Part of a small language model's weights.
Architecture: RMSNorm before each block, untied embeddings.
Training: a variant of SOAP for these matrices, 159M tokens, 4853 steps.
Each number is 50 + 15 x the weight over its row's rms, rounded and kept within 0 to 99. Layers, rows and columns count from 0. The size before them is the row's rms in percent of the matrix's.

# layer 13 MLP down (transposed), 320x128, rms 0.214, rows 12-30, columns 0-127
105:41 54 36 58 90 12 58 49 57 42 67 82 65 48 61 52 36 15 50 59 52 45 52 51 49 66 39 37 88 56 41 60 62 60 65 38 45 67 59 77 37 54 67 17 46 61 37 60 57 70 41 56 40 27 32 40 64 54 50 54 68 53 41 37 65 49 61 46 66 42 64 46 51 44 40 44 33 82 54 74 48 53 64 48 45 70 41 50 44 47 37 74 63 55 61 25 51 53 46 49 65 72 77 35 54 58 60 70 60 43 46 64 34 33 48 25 85 79 24 69 57 59 54 53 63 57 62 21
088:58 38 39 28 13 48 25 53 68 58 48 70 68 53 49 49 49 50 58 61 49 62 80 53 20 52 59 60 44 75 26 50 64 29 34 47 50 41 42 58 38 78 14 46 44 57 69 48 32 51 33 41 49 19 42 30 40 36 58 59 61 52 50 46 05 47 55 47 18 70 50 29 28 34 47 67 67 51 84 47 55 52 54 53 62 49 45 27 53 50 25 63 53 31 72 58 41 41 67 65 65 50 57 81 73 52 41 61 25 58 24 45 37 64 58 53 38 42 43 54 62 52 73 48 53 72 46 43
117:51 44 66 58 58 62 62 59 64 54 59 56 38 45 36 54 17 57 34 54 39 22 36 52 20 50 29 57 23 42 49 68 22 50 54 48 56 35 91 46 60 50 54 71 69 52 70 64 52 40 35 49 62 56 60 54 70 52 59 63 85 81 59 70 46 63 58 17 47 35 42 54 50 53 62 32 87 59 49 51 48 64 62 40 30 41 56 59 56 36 82 29 40 31 22 65 61 30 51 47 54 43 81 70 49 66 42 42 44 58 55 49 41 53 63 49 62 57 79 53 18 51 71 37 25 41 49 37
113:53 51 48 31 48 41 36 32 25 67 46 53 55 35 40 49 36 54 44 62 68 34 47 56 45 67 60 66 80 60 42 48 29 26 54 51 47 56 37 59 80 62 46 35 48 45 40 29 54 63 58 44 56 94 28 53 44 70 60 44 73 38 59 81 39 52 51 57 51 66 36 59 73 57 45 40 50 48 41 53 12 61 33 36 44 55 08 67 43 99 43 28 72 52 45 60 32 29 54 46 52 68 37 47 61 46 60 42 69 42 57 47 27 24 32 20 25 47 43 44 40 64 60 35 46 52 40 43
102:48 54 45 33 43 44 61 44 84 85 48 46 73 43 53 50 33 34 69 72 45 58 44 46 56 53 58 52 69 55 56 44 37 48 19 36 51 42 81 37 60 58 39 59 50 53 47 62 44 36 66 70 27 27 40 63 69 40 68 42 46 60 41 47 40 63 69 62 76 57 73 24 48 56 54 45 52 31 57 62 42 43 37 37 39 53 67 48 41 91 36 24 78 38 56 49 51 71 41 82 79 34 41 48 76 48 32 64 58 46 56 39 42 42 39 38 55 31 58 50 52 56 27 20 85 66 60 82
095:52 55 41 48 40 58 38 52 44 47 24 32 47 64 75 70 64 48 58 60 58 57 51 63 80 41 37 66 49 52 66 47 48 42 41 55 49 47 57 63 39 40 28 49 72 76 56 48 34 42 45 64 35 45 53 47 51 60 64 51 42 57 61 64 67 18 68 55 73 76 45 26 49 76 50 67 51 38 81 42 72 06 43 28 53 31 58 37 33 58 31 78 58 41 48 27 60 39 59 90 35 45 50 57 52 43 49 49 51 15 64 28 44 51 30 51 55 71 81 45 53 65 45 43 38 11 70 61
099:48 68 52 06 17 57 56 22 50 48 46 41 40 43 62 25 62 57 36 69 32 45 59 93 69 57 39 51 48 49 49 36 29 77 53 62 76 45 77 56 52 77 56 20 59 65 59 71 53 53 62 63 42 41 62 45 69 18 40 60 47 51 40 70 52 54 56 59 48 50 53 29 58 52 52 38 33 44 61 55 82 44 50 30 52 58 67 78 49 61 47 59 47 39 54 67 26 52 49 38 57 48 71 58 60 76 79 67 39 54 46 28 37 83 60 58 51 75 53 36 31 46 45 67 37 38 55 69
094:45 58 52 40 38 45 51 59 62 68 18 30 27 37 58 38 56 64 49 47 41 43 67 68 46 47 48 63 86 84 65 70 38 57 58 71 42 59 41 47 68 63 19 54 55 50 56 36 38 63 40 45 40 65 30 30 44 43 57 78 38 57 56 43 61 52 55 35 56 43 47 56 29 44 44 59 70 43 49 59 59 60 88 56 59 58 56 45 56 29 54 44 33 73 58 43 66 18 39 32 27 15 41 23 46 63 58 70 45 42 49 43 53 49 42 55 51 18 76 92 42 67 48 39 54 15 31 33
092:55 47 65 49 49 20 56 36 51 43 48 67 09 39 58 46 29 57 46 45 41 53 63 49 29 70 52 59 54 86 73 57 74 54 62 69 58 54 16 64 20 35 61 17 22 46 78 20 52 46 30 64 87 47 29 20 54 49 48 55 36 29 68 52 34 62 71 38 53 53 43 44 44 57 39 37 41 53 68 43 35 68 35 46 54 54 55 27 38 47 63 52 30 59 29 58 36 74 43 79 41 65 44 31 71 41 40 57 45 42 35 68 47 56 50 29 36 54 53 50 36 60 31 33 53 52 47 41
100:50 70 60 55 62 42 47 46 36 59 47 23 42 54 33 49 30 33 37 59 56 56 90 47 43 32 61 51 37 30 59 67 55 68 49 47 67 25 37 66 55 49 75 41 36 70 53 61 36 63 59 33 37 74 35 48 44 35 47 65 27 54 53 37 57 73 21 22 59 43 25 58 64 54 99 43 38 34 32 70 25 50 72 49 71 65 42 42 54 47 63 35 58 43 65 43 48 55 35 25 31 55 67 51 50 42 45 49 74 76 59 86 62 69 57 24 46 46 34 43 36 47 59 47 41 40 37 23
103:38 48 54 47 42 36 55 56 72 57 50 40 44 49 40 44 29 59 56 40 32 64 53 19 59 30 61 17 59 63 59 35 63 27 64 64 23 39 51 46 59 53 66 34 75 18 43 29 50 21 43 49 45 05 56 59 57 82 64 39 56 62 47 17 62 75 62 48 39 45 67 74 31 48 71 46 50 39 74 61 38 53 39 44 50 34 54 33 57 46 29 40 43 58 60 25 29 50 79 68 48 46 41 27 45 52 46 44 43 87 66 63 69 34 70 49 20 60 52 56 61 47 47 49 45 49 28 41
102:56 59 45 48 48 58 56 61 67 63 35 18 33 37 48 35 52 33 49 67 37 55 46 54 37 59 71 43 38 49 39 59 24 35 57 59 37 58 50 50 58 75 25 73 61 83 28 69 65 22 57 46 47 51 52 59 58 67 36 26 14 38 32 55 34 61 49 75 57 77 74 73 40 53 68 38 53 31 32 46 63 36 54 47 55 51 50 31 39 54 34 70 50 42 30 44 44 51 58 60 31 35 18 46 68 25 42 50 34 64 45 38 66 37 62 62 20 63 54 75 64 68 83 41 73 31 59 65
095:63 47 81 41 47 40 19 22 49 35 65 44 77 34 50 37 46 24 67 33 40 52 48 75 47 55 52 57 60 17 50 48 67 33 73 48 32 38 44 56 38 29 43 41 73 34 40 39 47 47 76 18 27 38 51 53 47 45 58 36 46 56 50 64 56 80 63 30 52 66 33 50 68 62 40 34 39 66 51 58 24 75 57 58 38 33 49 21 62 47 46 47 58 54 76 57 40 70 43 46 74 46 74 24 43 37 68 46 27 54 44 49 76 52 52 49 28 53 24 50 45 55 37 59 64 26 63 81
100:58 37 79 35 42 63 60 26 80 54 50 52 42 57 30 51 76 57 72 53 68 55 50 65 64 50 27 52 57 21 37 24 42 30 48 83 31 47 46 67 57 41 81 70 51 49 24 78 60 42 67 45 78 53 45 58 41 20 21 41 33 37 45 49 53 65 57 50 53 40 53 66 50 66 41 49 14 07 86 16 35 61 57 36 37 55 51 41 59 49 88 39 47 71 52 47 63 45 72 50 50 45 64 54 52 53 49 65 51 56 57 50 61 45 54 45 47 49 46 55 47 36 65 48 53 42 45 29
082:35 71 66 57 53 28 79 42 22 35 49 43 66 38 48 51 23 34 69 49 40 22 53 20 76 66 50 44 44 44 36 48 55 54 52 76 46 30 52 40 39 55 57 34 30 56 21 67 39 66 62 69 38 54 72 76 79 54 50 79 43 64 49 55 19 33 32 38 65 56 61 40 68 41 57 30 35 42 37 60 43 38 44 76 80 80 50 69 47 48 59 72 24 72 56 54 60 59 61 38 68 55 70 57 62 63 64 27 64 57 46 37 77 46 64 45 48 50 53 33 41 38 33 57 50 50 41 37
109:69 44 60 69 47 47 35 53 49 39 57 29 42 83 45 37 63 54 80 53 31 31 37 56 51 35 84 57 53 19 60 37 67 56 24 54 71 64 58 42 61 34 59 48 42 63 53 26 50 38 45 66 64 33 60 74 52 32 22 54 46 52 50 67 14 29 69 54 58 18 53 62 45 57 41 81 47 54 75 55 25 50 18 42 60 51 69 59 56 34 52 64 30 49 61 35 77 60 67 73 38 67 63 39 36 34 37 50 47 40 64 55 77 52 56 49 53 50 80 46 44 37 48 46 40 39 28 70
105:53 53 42 34 50 57 39 67 48 59 73 64 52 63 31 47 46 60 48 40 47 10 60 32 65 51 55 82 70 27 56 30 77 26 52 32 36 67 43 28 77 73 72 67 62 54 70 61 57 70 56 91 57 67 45 50 32 39 52 50 50 74 78 47 46 52 61 69 41 60 46 37 43 66 27 51 56 50 66 29 44 40 77 36 55 45 59 63 59 34 40 30 39 49 66 55 42 46 45 76 47 34 58 11 54 60 42 45 29 72 41 60 62 61 43 28 62 54 56 48 53 10 40 54 53 54 34 42
088:60 41 29 38 32 62 47 58 64 50 38 60 60 48 67 41 25 57 29 47 24 62 65 69 39 80 69 48 90 38 35 78 68 44 58 45 49 55 36 41 52 21 58 66 45 59 55 44 57 45 60 45 48 59 68 39 28 59 48 72 71 57 58 64 55 62 70 59 35 71 24 23 53 34 51 50 54 62 49 57 21 67 32 34 41 38 28 62 35 27 47 58 42 17 31 41 63 43 41 52 40 20 36 70 52 53 47 59 59 51 68 56 57 30 55 66 37 67 54 74 41 53 43 72 27 76 44 83
107:48 43 52 66 84 46 65 59 74 59 44 56 54 45 69 14 34 48 53 57 57 43 38 59 68 47 39 24 48 57 18 24 43 50 54 51 67 37 07 59 57 33 56 83 41 62 59 76 45 32 20 32 60 52 40 69 49 51 76 42 44 43 53 72 59 41 54 39 11 43 54 70 73 45 43 63 41 83 40 28 33 57 63 43 52 45 55 74 31 54 79 65 56 47 69 75 37 55 56 55 46 45 60 47 50 46 70 48 40 40 52 73 33 60 39 28 46 45 32 50 63 48 43 57 31 56 77 46
# layer 13 MLP gate, 320x128, rms 0.223, rows 13-30, columns 0-127
095:51 38 81 77 63 64 54 37 60 48 39 63 53 72 62 52 43 89 65 58 24 56 72 50 40 37 40 46 49 43 53 29 57 29 50 34 51 57 33 42 51 32 47 63 45 20 33 43 18 60 39 31 40 40 40 29 32 50 41 37 32 62 39 51 34 64 53 31 50 75 31 36 37 37 31 58 40 55 31 46 56 75 21 70 53 32 52 45 46 23 33 46 73 58 47 65 40 59 74 45 47 14 94 70 43 52 53 45 50 63 64 54 61 43 45 49 59 49 36 83 42 69 70 63 46 40 47 44
109:29 48 67 33 48 25 57 40 64 65 52 48 41 70 71 50 25 41 24 48 76 50 27 46 33 62 27 62 51 39 40 74 28 70 58 19 33 60 20 52 29 55 71 72 41 36 45 48 71 46 47 55 49 50 83 64 27 84 59 72 30 60 31 29 43 61 26 37 97 46 64 62 33 50 53 55 41 43 60 32 51 56 43 58 43 58 55 53 59 54 41 62 32 44 52 13 45 36 60 50 35 28 50 44 33 58 29 59 48 60 64 61 54 40 42 35 54 40 60 55 64 69 63 46 34 47 58 46
114:39 49 51 09 39 60 45 35 55 50 70 47 51 50 62 56 33 31 38 56 59 40 68 42 35 49 44 60 50 52 62 64 39 34 50 64 31 66 40 56 46 21 58 14 60 50 64 35 46 77 41 28 41 76 36 40 78 79 29 73 47 29 67 35 35 31 55 39 62 62 77 51 56 62 75 47 50 50 63 68 68 46 63 28 68 49 41 71 49 44 36 48 47 38 67 30 38 46 66 41 61 26 57 60 43 20 82 62 56 53 25 72 35 40 56 41 37 48 67 67 40 53 09 59 48 60 55 40
110:42 42 50 36 47 67 50 30 52 63 44 51 50 64 72 32 50 59 49 35 68 41 73 40 64 42 44 37 57 58 62 55 46 37 46 29 41 50 24 58 23 68 63 53 54 56 14 75 41 46 41 55 17 50 49 56 59 69 74 44 53 49 46 47 56 45 47 53 41 38 89 36 50 20 51 72 30 54 72 31 45 73 71 61 50 39 29 82 43 77 55 17 38 50 50 50 64 59 66 34 59 39 51 55 63 55 62 70 58 36 23 58 74 43 69 52 50 39 68 77 80 21 33 55 47 79 44 44
096:69 78 88 44 53 46 62 59 70 58 28 48 64 76 35 47 38 51 39 42 51 83 35 18 30 53 24 55 41 63 38 46 66 60 50 58 78 59 28 39 46 33 53 67 57 67 33 41 39 25 48 46 49 41 40 11 43 40 39 56 69 73 51 63 44 33 38 55 39 51 57 33 64 35 73 18 39 62 46 53 53 53 18 40 66 47 49 37 56 50 35 50 42 68 26 45 47 56 52 33 38 64 57 45 73 35 49 58 53 65 50 25 40 57 74 23 69 39 71 33 34 55 60 48 67 39 24 49
103:57 53 50 55 46 46 21 38 37 58 54 48 65 53 48 29 41 27 69 59 46 68 27 22 36 45 22 50 64 69 35 26 25 63 39 31 58 43 46 53 47 28 41 55 39 48 41 49 46 59 57 55 33 54 70 32 62 50 46 18 75 69 70 13 63 74 80 38 49 53 27 31 31 17 31 41 55 49 50 47 55 53 66 58 71 58 38 29 58 56 11 33 26 45 55 43 38 20 40 28 61 59 56 33 47 67 37 59 39 51 75 49 50 53 58 56 22 32 47 60 55 56 58 29 47 60 36 45
101:36 56 32 57 36 53 55 60 32 56 37 60 36 61 60 03 30 56 75 44 45 69 30 34 25 51 63 59 69 61 45 46 76 44 58 51 61 66 38 60 39 45 39 68 37 53 45 39 45 66 41 22 42 44 59 40 56 49 68 62 54 61 51 84 50 92 51 52 29 73 67 39 32 63 41 61 65 61 53 52 49 66 67 32 50 43 55 23 63 31 45 45 40 51 49 27 30 38 30 40 43 50 43 31 35 81 62 58 60 55 53 52 69 56 66 22 43 26 74 48 81 70 65 61 44 72 34 64
087:54 70 78 28 27 56 58 47 71 83 52 58 76 49 58 46 45 45 51 85 61 48 55 58 38 54 21 43 43 50 38 67 49 79 58 58 67 40 37 48 54 42 63 46 30 53 50 61 52 52 71 29 32 44 59 62 21 67 42 36 47 34 36 65 53 51 29 46 63 37 62 57 44 68 52 50 22 56 53 66 42 46 67 61 65 56 49 84 66 39 56 51 44 60 24 22 45 43 66 60 56 30 96 72 63 49 35 58 27 53 37 24 61 66 48 37 70 17 32 40 48 39 47 69 60 47 35 65
095:46 45 48 45 66 41 61 34 61 48 42 58 74 72 41 70 28 56 38 43 49 60 55 67 44 57 41 64 26 29 55 64 38 62 32 27 40 49 33 59 63 24 42 66 55 58 25 38 86 55 32 35 41 67 56 25 66 59 82 39 31 30 17 31 20 69 40 49 53 47 49 76 42 65 41 44 68 42 41 63 48 41 70 37 67 58 50 79 51 56 43 84 37 72 46 63 70 61 76 64 39 48 67 41 57 57 56 58 51 66 51 41 74 40 59 48 32 66 56 70 37 73 28 26 35 38 45 55
109:35 64 41 66 55 37 66 38 54 64 37 60 49 62 41 60 63 39 43 62 26 71 52 50 55 56 51 21 37 49 64 37 41 59 75 46 70 66 54 68 33 36 53 37 35 65 11 56 63 34 34 41 35 41 34 67 67 63 53 60 50 75 44 41 25 50 56 58 39 40 62 69 54 45 32 46 53 39 40 43 58 41 45 43 46 46 52 75 40 75 41 46 55 68 53 21 25 46 51 48 47 31 38 65 29 12 09 80 42 45 52 26 70 30 72 50 47 39 26 44 43 74 08 40 43 51 64 39
106:55 68 54 25 72 36 38 36 43 61 40 73 52 37 57 34 30 51 57 47 72 68 65 66 24 43 58 61 26 50 79 57 50 45 78 43 59 40 33 61 52 25 51 11 34 76 43 51 39 52 45 42 51 64 39 37 76 47 56 32 38 42 44 62 44 54 68 48 43 69 34 23 49 59 41 42 45 95 40 62 35 41 30 55 65 40 62 53 48 40 52 54 30 35 59 68 59 59 36 56 25 68 66 29 42 62 38 47 42 52 77 50 59 67 48 46 60 44 75 73 58 65 54 36 39 43 31 03
104:68 43 54 53 54 80 69 26 43 61 22 56 67 47 40 47 55 55 73 44 65 61 53 72 54 70 45 59 54 46 44 72 49 67 49 75 54 83 45 54 34 64 51 86 68 58 33 22 42 65 34 61 48 58 80 32 48 54 71 59 58 24 60 48 38 39 74 35 51 52 41 36 58 39 35 76 32 57 42 50 69 31 45 39 37 42 49 71 56 79 44 41 29 72 48 71 18 52 36 62 50 55 60 59 57 45 56 77 37 51 55 27 51 44 40 40 49 69 44 89 70 58 47 15 50 59 63 54
114:62 46 51 69 46 47 56 66 59 63 41 55 47 19 72 48 69 34 48 54 97 45 62 39 70 89 45 65 66 43 44 54 52 68 24 51 59 31 54 42 51 60 31 65 67 16 49 25 38 43 54 39 48 26 23 48 62 53 51 57 39 58 48 32 44 64 42 40 62 55 48 46 69 40 47 39 45 96 63 25 54 62 71 53 54 40 37 76 49 42 42 37 31 44 58 63 30 46 52 34 84 46 43 60 36 47 48 59 26 53 41 72 47 77 71 65 60 32 65 67 55 62 59 30 46 49 34 29
086:48 37 36 54 72 50 41 26 48 59 38 69 46 35 73 37 23 51 36 53 24 65 19 47 21 44 67 51 63 50 58 66 52 35 67 17 56 40 52 56 76 75 45 69 57 61 43 32 59 22 21 31 57 60 29 43 54 36 56 52 54 18 63 34 78 42 43 75 35 50 60 55 69 66 45 35 61 40 49 23 34 46 54 43 32 51 66 43 53 48 47 10 56 27 54 61 35 44 38 50 64 69 39 59 24 45 44 70 42 51 48 35 25 59 61 46 48 50 52 54 74 40 54 52 43 54 79 79
116:34 42 52 49 68 55 32 54 41 25 42 41 34 57 33 69 71 64 32 67 33 57 47 27 63 64 51 42 21 33 61 72 51 43 44 42 51 51 52 81 83 50 31 40 56 49 45 53 31 49 48 49 50 28 26 47 32 59 43 74 51 51 67 49 33 63 44 45 45 64 25 81 37 47 35 47 32 38 63 49 58 71 44 55 40 63 37 63 58 29 40 72 35 29 50 37 76 36 23 62 33 59 48 47 60 63 50 59 32 58 69 61 35 76 42 32 11 51 18 51 51 44 58 46 16 64 16 54
101:53 61 71 39 74 67 37 34 78 87 43 53 53 60 43 62 48 55 66 32 35 50 52 38 66 39 42 39 45 31 40 40 40 60 50 42 30 42 36 80 74 73 56 37 54 35 62 52 43 22 30 58 46 38 14 59 41 71 53 47 52 76 64 62 52 69 48 29 38 60 49 56 64 67 56 53 59 55 15 59 66 38 32 62 36 33 38 26 53 27 62 55 46 36 59 52 53 54 58 60 29 30 53 68 42 62 49 66 88 68 90 46 55 75 46 31 43 49 65 73 70 61 56 40 71 58 50 46
087:68 36 66 52 36 71 37 36 39 49 68 60 52 55 56 67 47 77 56 60 34 45 52 48 39 61 53 36 61 41 60 53 35 15 39 50 26 36 37 28 43 87 87 74 43 50 53 64 46 46 65 42 37 52 34 41 70 56 35 66 47 23 57 87 60 80 21 48 83 55 32 49 54 37 35 30 58 30 58 45 71 47 29 31 52 28 49 47 45 40 60 59 36 64 48 44 62 65 42 87 35 20 57 34 33 53 71 53 46 48 60 75 36 56 49 69 51 66 41 68 51 62 51 35 48 43 39 40
110:81 32 81 60 16 45 58 58 46 61 56 50 57 34 34 29 64 47 36 30 35 53 44 35 50 48 67 40 47 32 79 46 35 61 51 56 58 55 50 59 58 44 32 45 49 36 76 41 40 58 44 64 60 36 55 44 69 58 25 95 37 65 53 37 71 52 56 39 57 45 68 37 61 73 47 38 44 57 46 54 26 42 67 49 46 38 55 82 49 19 63 71 25 47 30 47 56 39 46 56 68 33 16 45 45 29 48 47 37 58 55 78 34 45 62 77 37 44 51 47 20 66 31 37 46 34 32 72
# layer 13 MLP up, 320x128, rms 0.223, rows 13-30, columns 0-127
093:58 51 47 26 79 29 43 51 52 25 13 38 18 41 63 57 31 52 46 52 38 53 51 34 73 39 47 39 42 57 32 31 28 45 61 61 53 43 30 49 54 36 78 78 67 41 70 36 63 48 03 63 55 56 35 66 54 53 53 66 61 48 32 62 32 51 63 32 63 34 54 65 49 39 63 63 39 54 57 59 66 24 58 68 44 41 57 77 59 36 49 34 67 76 47 45 59 54 94 48 72 53 52 53 53 46 39 55 52 61 49 54 37 70 44 36 29 35 51 70 53 19 29 54 38 43 49 79
105:29 57 37 77 60 36 41 57 74 48 45 45 50 29 26 50 53 20 52 80 74 51 38 74 38 50 41 36 50 69 22 51 56 43 57 67 49 53 52 43 49 67 68 55 36 31 34 58 60 45 41 46 44 43 80 40 60 42 55 49 31 50 30 78 52 58 70 35 49 81 77 56 61 56 58 48 34 41 41 53 37 23 76 39 61 35 20 42 54 32 53 26 71 51 31 39 45 44 29 39 59 37 55 44 46 52 06 35 35 54 28 52 64 47 67 69 33 39 72 39 58 58 61 45 38 82 55 71
118:56 51 53 36 54 54 49 55 29 47 64 39 44 39 76 40 40 57 72 63 46 51 31 33 23 69 46 45 72 60 37 44 48 50 40 47 33 58 50 51 44 22 35 49 68 25 56 53 62 82 37 00 51 59 51 62 47 65 39 43 12 22 62 91 45 49 65 28 56 60 38 73 55 52 52 46 44 50 11 62 59 57 44 43 37 48 58 28 48 37 50 37 43 39 53 26 47 59 63 40 47 57 60 35 28 16 70 49 50 61 27 46 28 49 55 57 35 54 71 43 65 78 38 65 54 46 50 35
096:74 19 46 61 53 43 67 19 53 67 40 40 36 43 45 50 72 36 51 65 54 62 56 36 47 53 70 44 64 23 52 38 64 13 47 50 60 65 32 60 49 68 47 34 42 08 35 43 50 52 45 77 30 54 62 25 50 72 47 64 38 79 46 43 59 59 51 64 45 39 52 40 48 57 64 41 44 49 81 54 52 66 74 47 36 55 49 32 60 24 42 49 67 35 70 58 47 53 42 61 60 41 53 63 61 63 21 51 49 37 39 26 85 67 79 23 89 31 38 39 62 48 54 44 47 60 37 36
096:52 52 26 44 77 45 32 67 82 48 59 41 55 69 63 39 53 68 69 50 39 53 41 45 42 73 36 36 48 66 82 42 34 77 54 45 56 29 27 41 51 64 55 61 59 30 33 35 45 44 51 68 64 58 35 49 72 75 26 59 64 61 46 48 89 68 48 85 54 43 47 48 28 34 48 52 56 52 50 36 71 49 46 24 54 30 54 29 29 63 45 41 57 46 53 25 35 61 38 70 54 73 63 52 52 59 80 50 39 37 87 52 67 66 45 70 57 50 63 32 50 30 73 45 39 36 62 30
096:13 70 42 52 83 59 57 29 44 49 51 66 31 47 58 71 47 53 55 33 63 45 28 69 50 24 53 61 69 49 42 51 50 63 23 43 79 46 44 43 56 47 49 43 31 44 29 63 61 31 42 44 55 13 57 52 52 56 43 38 80 44 44 31 46 31 43 68 31 62 57 89 31 61 68 56 54 32 68 80 30 57 50 66 52 68 45 49 67 38 33 33 63 49 36 27 44 54 59 54 62 32 25 32 79 50 69 35 42 64 78 47 47 40 68 30 51 46 60 25 56 74 32 48 61 55 58 43
088:48 60 68 19 78 50 68 40 83 44 61 53 49 59 33 57 50 58 38 63 66 30 75 54 71 61 45 49 50 51 40 92 20 72 66 23 37 41 51 64 51 28 43 61 17 54 57 55 65 27 34 75 48 60 67 81 32 50 44 35 22 51 58 46 70 57 45 58 66 55 31 78 46 67 47 20 64 46 57 69 45 37 42 56 73 62 38 46 49 50 53 46 44 40 37 65 62 26 55 40 31 44 59 42 56 54 41 46 46 43 60 47 60 55 74 91 42 48 45 35 31 30 40 62 56 41 34 43
094:25 53 31 33 43 63 55 63 48 48 72 48 77 35 54 50 38 25 10 61 50 65 74 42 44 23 58 66 55 58 40 26 62 36 56 49 42 53 50 39 52 32 52 49 42 38 60 67 63 56 40 23 42 80 29 55 40 56 42 49 56 35 48 68 37 77 15 55 53 17 56 53 29 47 49 38 59 68 55 86 60 68 48 45 19 74 60 60 51 48 48 53 49 54 81 56 48 33 25 65 52 33 68 61 38 42 44 64 48 43 37 49 34 35 54 30 79 31 57 84 48 44 56 73 42 42 34 56
094:74 44 56 40 21 38 43 46 22 47 55 47 18 52 72 87 65 19 56 73 42 81 54 45 48 64 65 64 33 45 50 51 35 63 69 45 80 49 45 77 44 49 65 50 36 40 82 47 32 47 49 44 46 34 30 54 42 67 52 62 27 62 53 42 71 64 58 65 40 45 20 59 54 51 53 29 23 43 27 61 31 60 68 50 55 49 48 17 65 47 58 53 32 29 48 26 29 56 84 39 62 78 46 46 55 59 51 61 34 40 65 61 55 41 59 57 51 40 73 56 51 47 31 63 52 24 52 47
101:35 64 65 57 34 39 66 68 58 63 27 44 73 44 59 60 62 35 61 55 39 41 34 76 35 38 42 48 53 55 52 41 70 50 59 43 64 69 44 30 25 64 63 27 63 57 51 59 51 50 44 51 37 25 63 37 42 50 92 53 52 67 51 13 68 39 64 38 42 18 43 44 34 42 42 51 48 56 45 61 05 13 44 48 82 73 64 68 39 39 57 49 62 57 50 32 44 43 52 26 43 54 61 56 35 60 42 63 94 44 23 60 66 43 33 50 34 31 65 48 57 45 39 44 49 57 42 31
103:54 42 35 57 38 64 57 58 33 78 46 37 66 39 90 11 54 56 34 61 56 21 61 33 49 49 34 25 60 34 65 28 23 58 62 65 27 48 60 52 84 34 28 58 61 47 29 45 83 43 42 49 49 81 32 59 54 58 54 47 76 38 50 65 55 53 51 59 41 62 63 54 75 65 62 51 41 54 76 72 47 37 47 48 64 40 47 55 53 48 36 51 54 49 26 37 28 44 48 79 86 59 33 37 41 27 54 53 45 72 68 49 43 57 79 38 50 53 47 38 39 54 30 39 42 63 58 31
111:14 63 47 42 36 37 60 46 37 27 55 63 36 60 67 55 16 61 64 31 36 51 60 35 60 40 50 62 60 40 66 38 51 48 31 43 36 44 45 40 39 71 61 70 49 55 39 60 57 49 54 73 71 46 46 53 56 33 68 09 47 59 47 53 48 67 53 58 46 61 37 54 49 55 53 36 56 46 50 37 50 57 60 35 37 86 52 68 48 10 49 67 52 06 35 26 81 35 37 30 31 41 09 38 30 55 47 53 52 37 60 68 27 54 34 37 60 40 45 23 56 52 24 55 66 64 37 51
106:49 89 84 25 35 77 44 43 46 56 58 62 61 58 62 39 40 41 70 59 40 91 49 37 57 41 53 37 47 49 56 35 44 32 69 76 45 33 59 35 37 40 49 57 56 66 50 51 53 31 60 80 34 54 47 62 40 42 58 44 34 53 20 64 82 56 42 35 28 45 57 46 75 50 40 55 48 48 43 54 63 47 43 48 31 33 33 76 56 64 37 52 62 72 46 50 80 41 49 84 63 20 43 74 37 56 28 56 31 82 60 37 48 45 41 55 50 47 63 44 43 26 56 68 63 50 78 75
083:43 72 64 45 53 48 12 53 52 59 37 52 44 46 53 46 48 57 24 54 63 56 61 39 54 27 70 56 45 32 76 51 70 68 73 32 34 35 74 42 71 71 51 48 66 87 60 51 69 35 43 55 32 78 37 46 45 50 45 28 67 35 55 35 66 49 64 54 39 38 70 55 29 64 66 56 72 29 51 43 26 55 58 45 37 05 71 53 48 73 39 41 44 53 40 58 44 55 35 31 69 62 51 29 24 20 55 56 30 65 41 34 33 58 61 54 49 30 49 47 76 48 59 73 40 61 31 66
112:66 33 45 66 66 43 54 47 43 54 56 71 46 36 49 52 57 41 33 48 56 42 31 30 45 71 60 52 52 25 39 49 62 22 54 72 54 61 33 13 99 58 24 41 42 54 39 47 33 64 55 50 58 19 67 49 64 45 57 43 33 64 55 55 33 50 59 70 87 42 25 54 36 73 37 28 52 44 40 44 62 47 60 70 42 44 56 37 85 28 25 27 56 51 40 43 39 45 68 34 40 68 41 38 56 56 68 35 46 57 20 44 46 23 69 54 37 76 50 46 40 60 44 37 40 39 41 27
097:59 67 87 55 67 54 42 40 68 52 58 66 28 46 47 36 54 81 69 67 72 24 52 31 62 38 49 61 56 45 48 54 69 38 57 33 71 55 59 63 62 54 33 31 31 49 52 62 69 29 61 54 47 22 28 39 48 59 38 32 42 11 61 48 53 36 64 51 46 65 29 43 52 47 54 55 57 62 57 39 43 70 70 44 75 59 41 41 69 27 45 68 49 62 50 70 50 51 55 51 23 52 44 66 54 69 76 61 42 72 64 56 43 74 52 29 22 50 65 74 83 59 56 43 33 72 85 56
084:47 44 50 51 61 56 31 57 32 51 62 26 46 57 22 19 55 29 47 43 45 51 40 33 69 45 16 47 07 66 39 47 67 47 49 40 37 42 66 55 42 39 60 47 60 26 54 47 65 48 38 64 61 30 40 61 43 71 57 50 35 56 42 31 65 56 38 46 43 76 57 57 35 51 56 64 53 53 74 21 37 54 64 47 61 53 64 45 50 24 15 39 58 18 83 70 56 58 76 30 38 66 77 44 61 60 39 50 39 58 25 45 46 16 52 77 39 54 44 44 40 30 40 57 83 34 55 67
109:53 40 53 48 47 48 46 49 68 48 69 29 52 51 52 63 73 77 60 55 32 67 62 68 01 21 36 47 30 69 51 61 57 40 73 68 42 48 45 60 54 41 67 44 56 63 20 55 56 53 52 55 49 78 25 71 41 49 46 49 61 53 65 69 64 32 71 51 46 46 31 55 64 26 48 27 52 55 55 59 61 82 51 45 40 46 40 28 34 65 45 32 50 46 67 59 47 59 55 44 19 41 58 66 47 55 44 48 61 64 34 40 49 28 71 00 66 53 32 61 56 27 65 66 42 33 78 60